Part of a small language model's weights: untied embeddings.
Each number is 200 + 20 x the weight over the matrix's rms, rounded and kept within 0 to 999. Layers, rows and columns count from 0.

# layer 3 MLP down, 128x512, rms 0.0362, rows 83-127, columns 192-223
225,226,189,214,217,184,212,182,218,173,215,197,196,192,177,231,282,176,220,222,196,194,195,204,201,229,215,202,200,164,181,192
192,196,200,222,252,176,200,233,215,237,219,220,222,210,198,237,154,211,195,187,212,200,236,193,159,205,234,225,203,207,192,206
179,207,178,203,216,202,167,219,222,228,180,193,189,165,236,208,186,218,183,227,181,208,209,190,182,174,178,177,170,183,195,190
183,198,136,201,211,204,241,177,215,182,190,210,184,184,212,193,164,232,219,208,169,231,179,207,181,142,192,173,197,196,185,202
169,199,199,195,194,156,192,215,209,191,174,180,214,208,172,219,217,191,191,202,208,222,179,208,163,209,173,186,198,180,197,220
241,192,176,153,169,177,236,205,223,189,215,201,214,202,189,184,252,199,179,179,191,192,192,227,218,214,221,221,214,194,191,191
201,209,167,222,218,216,176,236,221,222,190,207,195,190,174,197,196,198,183,212,211,188,188,207,247,221,181,203,207,241,199,180
194,182,197,201,189,175,187,211,187,170,186,196,202,195,223,208,181,181,188,227,176,179,182,172,185,201,194,179,198,239,209,177
194,192,216,198,205,201,235,210,171,178,172,192,214,190,176,197,206,198,175,166,220,198,223,202,213,221,211,182,186,187,213,169
194,194,224,211,205,210,236,198,184,192,210,188,200,217,189,255,216,233,225,189,169,246,185,194,188,163,192,213,174,177,189,191
175,191,188,203,192,183,189,235,233,205,212,178,217,216,205,185,156,194,229,186,206,185,244,196,222,170,179,186,207,187,183,194
179,203,195,248,176,175,213,188,221,180,211,195,175,205,156,225,187,219,199,193,191,223,177,207,213,211,225,213,226,184,206,196
187,194,177,222,214,211,202,179,207,197,168,212,204,192,206,197,157,205,207,210,210,203,172,202,175,203,195,223,191,189,202,221
183,193,212,212,198,113,222,189,185,184,201,207,194,221,187,220,173,168,206,205,199,201,181,208,161,234,212,238,194,225,175,186
241,229,201,196,239,222,182,206,206,189,167,184,209,207,179,168,216,211,191,198,199,220,201,206,191,218,218,237,217,221,205,229
167,215,158,228,229,213,182,210,212,241,226,174,184,182,216,207,191,179,179,183,203,197,218,211,219,174,199,206,176,220,198,188
164,175,198,212,181,172,232,174,186,208,165,205,160,197,186,177,203,207,202,212,204,188,220,206,186,175,241,201,184,200,196,153
212,213,215,192,174,214,179,167,172,175,202,197,194,177,188,185,184,181,182,247,185,205,170,188,182,198,161,198,179,178,176,220
206,209,234,246,197,200,193,167,196,173,211,217,173,196,197,199,214,165,217,287,186,216,216,208,229,202,201,238,228,207,201,206
195,223,208,201,186,192,211,191,186,194,182,186,207,188,192,178,195,232,185,183,222,242,199,182,238,169,170,197,243,219,200,191
204,215,196,206,240,154,187,239,235,217,219,214,184,195,162,197,212,169,184,196,193,203,207,200,198,192,224,182,205,189,182,237
196,192,238,200,221,207,206,179,204,198,197,210,195,210,175,197,198,212,194,176,171,176,182,220,201,230,209,177,204,138,182,203
222,154,195,191,202,237,190,196,182,195,210,201,202,198,197,190,240,177,191,159,192,206,201,216,197,181,207,206,209,186,164,193
209,184,193,221,220,206,196,155,196,185,204,196,210,193,139,200,190,175,200,253,224,183,203,186,194,201,180,190,195,198,231,197
169,198,238,230,204,167,208,191,195,212,216,200,196,206,224,197,179,207,188,212,236,184,218,189,200,214,212,201,205,219,223,198
203,208,190,173,193,181,195,223,221,201,191,204,199,212,216,226,199,182,221,218,235,187,209,189,211,184,225,219,207,219,191,187
216,210,222,186,203,175,150,228,203,195,205,206,206,194,188,173,197,206,189,169,197,206,187,206,213,164,204,198,211,180,207,220
206,206,196,231,208,164,145,185,204,166,178,203,215,209,178,218,218,231,223,210,204,232,155,179,227,162,202,224,198,207,196,191
217,202,216,183,175,187,228,195,166,194,201,215,199,184,190,211,202,189,173,213,189,193,226,219,205,203,231,226,205,234,197,193
181,219,209,160,184,164,218,190,206,193,194,199,204,211,208,201,191,206,175,202,193,162,203,200,202,250,198,191,175,195,199,186
176,217,177,218,173,180,190,174,198,180,225,194,217,176,205,193,171,214,198,203,184,196,179,203,173,150,205,214,190,198,198,190
197,176,215,206,201,192,257,225,197,196,183,166,214,214,229,191,217,177,179,186,207,209,244,186,156,204,172,170,188,183,190,187
178,187,181,198,174,217,163,213,206,194,205,223,194,190,217,207,173,198,220,171,171,170,215,205,187,233,183,186,186,231,169,180
185,212,156,212,209,159,189,197,195,189,208,203,196,209,172,218,217,221,177,177,184,232,208,191,201,193,164,180,200,191,185,194
202,188,193,205,186,192,210,193,190,224,230,205,207,191,216,172,166,212,210,182,221,196,231,197,190,183,195,210,201,204,167,196
150,206,215,175,232,200,268,204,186,186,234,184,201,201,194,201,192,195,203,216,202,205,187,200,225,240,206,161,183,236,205,226
191,209,226,165,191,187,178,188,225,198,234,211,208,168,211,198,225,206,214,195,195,204,197,199,171,189,201,178,179,206,165,196
205,205,169,193,214,188,192,203,200,216,201,215,241,188,176,185,199,180,193,168,214,188,224,196,228,196,210,212,198,188,182,211
202,199,201,212,169,181,200,195,202,205,188,212,230,231,162,165,202,193,205,186,232,198,225,189,213,215,166,191,209,181,213,209
198,252,196,249,221,196,174,191,171,171,191,203,195,197,182,200,191,186,184,191,192,168,215,207,244,167,197,209,180,233,174,187
214,197,193,172,160,210,192,209,197,181,186,203,191,202,237,176,234,211,177,179,204,229,202,188,160,220,192,208,206,168,207,201
186,171,202,150,190,177,205,165,183,215,179,208,208,201,196,177,204,195,191,219,216,212,155,188,210,165,207,206,206,192,191,207
196,193,216,203,190,198,150,194,232,210,208,203,201,183,175,191,249,181,189,210,161,213,178,210,192,178,210,206,186,174,179,203
190,171,185,158,201,213,153,197,200,192,164,219,194,175,190,186,164,171,190,173,188,213,194,196,183,144,196,189,217,201,208,205
197,175,220,159,174,233,174,222,194,216,215,191,199,187,171,241,210,198,205,237,208,202,165,188,224,193,231,190,195,213,193,226